python train.py --num_hidden_layers=11 --hidden_size=448 --num_attention_heads=7 --num_key_value_heads=7 --head_dim=64 --intermediate_size=2688 --vocab_size=2048 --hidden_act="swiglu" --norm="rmsnorm" --norm_place="pre" --norm_eps=1e-05 --positions="rope" --rope_theta=1000000.0 --rope_fraction=0.5 --qk_norm=false --attn_scale=0.125 --bias="none" --tie_word_embeddings=false --parallel_block=false --init="uniform" --init_std_qkv=0.0168 --init_std_o=0.0168 --init_std_up=0.0168 --init_std_down=0.0 --init_mimetic=0.7 --optimizer="cautious_adamw" --learning_rate=0.000932 --beta1=0.9 --beta2=0.99 --weight_decay=0.0 --lr_head=0.00445 --warmup_steps=488 --schedule="wsd" --decay_fraction=1.0 --decay_shape="linear" --final_lr_fraction=0.05 --batch_tokens=131072 --max_seq_len=2048 --doc_mask=true --train_tokens=901300000 --max_steps=6877 --dataset="wikipedia_en"
Each number is 128 + 32 x the weight over its row's rms, rounded and kept within 0 to 255. Layers, rows and columns count from 0. The size above them is the row's rms in percent of the matrix's.

# layer 6 attention key, 448x448, rms 0.0351, rows 101-106, columns 0-111
size [ 72  74  76  76  75  73]
[[ 92 151  89 156 143 136 128 163 127  54 148 149  94 116 149 129 117 117 215 161 162  77 107 114 132 133 165 106 158 145 107 110 114 144 136 203 136 107 157 106 123  96 120 115 124 123 149  67 135  63 123 103 149  61  88  98 138  51 178 119 141 120  88 180  71 154 173 129 113 116  89 137  94 113 138  99 139 147 116 131  79 125 124 172  94  87 174 167 137 124 131 116 129  57  90 118 189 136 175 133 166 105 122 122 136 143 132 138 132 141 120 116]
 [118  84 107  85  88  87 102 115 111 118  90 127 105 115 128 121 156  89 143 113 165 113 114 172 132 123  63 123 155 139 106 107 112 118 134  61 133  62 123 137 143 175 148 115 180 159 110 127 146  87 110 145 100  82 114 159  64 123 102 137  73 136 105 108  84 120 115 105 161 130 132  80 156 100 107  95  84 122 114 113 107 162  86 119 106 116  85 183 118 163 136  75 123 127 111 174  82 135 177 202 145 148 165 141 160  84 163 145  72  94 102 148]
 [141 208 128 146 147 120 138 150 138  75  92 194 164 117  98 146 115  77 129 119 175 130 166 130 135 107 150 117  75 137  78 153 125 130 148 141 145  99  86 174 117 167 117 157 138 202 155 162 124  50 145 108 123 154 155 140 106 142 118 132 211 171 106 128 140  96 183  95  86  59  86  88  59 124 116 185 102 133 127 125 140  90 108 136 168 148 144 193 125 181 110 126 101 142 128 127 160 167 124 113 145 129 134 123 127 104 109 133 113 125 100 148]
 [149 139  93 134 135  63 111 104 108 148  77 161 103  89 156 158 123 149  80 121  98 176 133  91 141 154 167 144 152 110 120 150 133  77 102 141 115 155  64 135 102 145 187 137  60  87 152 102 122  61 151 147 121 116 151 117 113 141 111 149 100 140 162 150  91 117 217 162  58 132  99 177 126 104 156  32 163 174 171 139 131 118  99 121 106 138 112  66  97 168  93 112 117 140 167 105  95 130 118 128 116 132 112  77 116 111 114 106 153 121 156 105]
 [147 195 123 134 127 114 139 103 117 188  60 131 110 166 127 169 100 104 127 104 130  76 183 113 181 139 170 116 134 115 116 124 166 148 124 147 151 139 136 119  72 145 121 150 113 169 128 121 216 124 192 131 108 144 104  94 140 137 117 116 161 190  78 118  82 151 126 102 165 122 127 113 108 156 147 160 181 102 147  96  88 155 109 148 161 139 109  86 105 114 111 149  49 138 172 184 187 112  87 115 140  93 135 117 119  71 143 130 148 172 141  67]
 [155 100 190 134 155 113 168  33 138  88  78 180 176 156  88 110 127 133 112 155 133 144 129 107 186 215 100 117  78 106 104 130 141 189 120 131  85 163 110 122  94 162 137  63 141  84 132 135 152 144 121 124 130  90 177 170 154 120 110 140 197 180 128 126 143 126 120  86 181  99 181 141 115 140  75 144 158 104 170  94 142 135 121 141 168 180 160 128 117 160 120 123  85 121 148 142 177 134 102 104 110 137  61 154 100 103  89 111  93 131 140 172]]
# layer 6 attention query, 448x448, rms 0.0334, rows 102-107, columns 0-111
size [ 73  73  78  76  74  77]
[[145 182 114 152 135 145 148  72 141 108 150 128 162 163 153 134 141 127 139 125 134 105 125 155 103 171 163  84 116 139  53  85  77  93 125 109 121  73  98 135 117  89 148 116 107 162 155  77 123  72  97 186 183  81  98 161 104  99 121  84 124 144 134 135 100 133 100 143 212  90 157  63 147 147 153 134 129 139  59 126 127 144 115  71 111 126 144 137 149 100  99 116 166 145  88 164 153 113 124 133 142  74 107 144 172 152 145 120 122 103  43 133]
 [ 88 166 117 132 135 134 101 158 131 139 132 114 150 159  77  89 134  95 132 156 123 122 130 138 126 128 104 122 157 151 137  87 121  97 118 173 151 181 164 116 148 152 168 148 130 156 112 140 100 131 109  56 137 148 166 163 185 118 130 175 173  75 152 118 134 136 210 167 181 125  94 127 105 120 105 151  46  92 151 142  88 147 139 115  97 118 172 112 175 100 132 149 123  85 201 120  90 144 151 119 197 159 149 138  93 134 133  92 141 127 169 129]
 [128  44 108 107 175 169  83 146 139 152 199 143 126 142 148 110 107 170 128 122 103 125  90 128 133 121 113 123 130 114 113 129 137 118 135 151 105 130 174 116 121 173 171 134 102 123 135 105 129 124 159  90  77 164  73 213  88 135 122 124  89 135 108  95 123 104 159  99 131 139  86 169 156 108  97 114 127 163  54 125 115  86 104 138  67 131 162 107 107  92 106  99 103  88 180 102  84 176  90 126  98 115 152  97 102 107 101 134 137 114  99 162]
 [128 149  44 105 132 155 163 136  83 136 114 120 136  96 152 152 113 161 125 131 145  68 149 122 143 186 151 114 185 101 123 152 182  90 165 109 172  77  82 119  51  86 130 159 132 147 195 106  50 118 127 172 155 116  91 112 107 131 138  99 107 178 130 179 128 135 130 115  86 108  81 155 111 105 110 141 146  90  82  96  94 135 139 106 113 149 103 138 102 131 178 110  87 103 184 108 189 143 137 116 113  92 132 187 108  42 160 104 139 124  89 105]
 [152 117 108 144 110 243 169  79  69 102 128 108 108 127 123 125 143 124 111  91  79 162  66 135 149 130 161 160 127 118 145 138 143 150 155 169  82 111 118 106 158 151 149 106 117 166 125  75 197  95  63 145 138 117 136 128 131 141 123 125 101 144 185 114 104 102 109 143 162 165 204 124  98 127 120  97  86 135 168 104 142  66 161 108 137  81 132 126 152 150  86 123 119 225 110 167 169 146 120 139 127 113 164 119 141 153 136 110 151 153 140 149]
 [138 126  96 163 121  63 172 111  70  77 143  45 135 114  75 152 105  73 108  82  94  98 154 172 136 103  81 138 123 162 116 125 111 135 103  87 117 150 121 128 152 139 169 119 119 140  71 115 105 140 117  44  60 151 123 121 128  67  85 130 134 132 138 162 144 157 129  87  98  93 148 140 156 144 117 113  92 185 178  93 137 118 119 158 121  92 154 197 132 147 105  89 139 113 158 126 124  72  93 128 152 107 173 126  76 138 121 134 152 118 116 107]]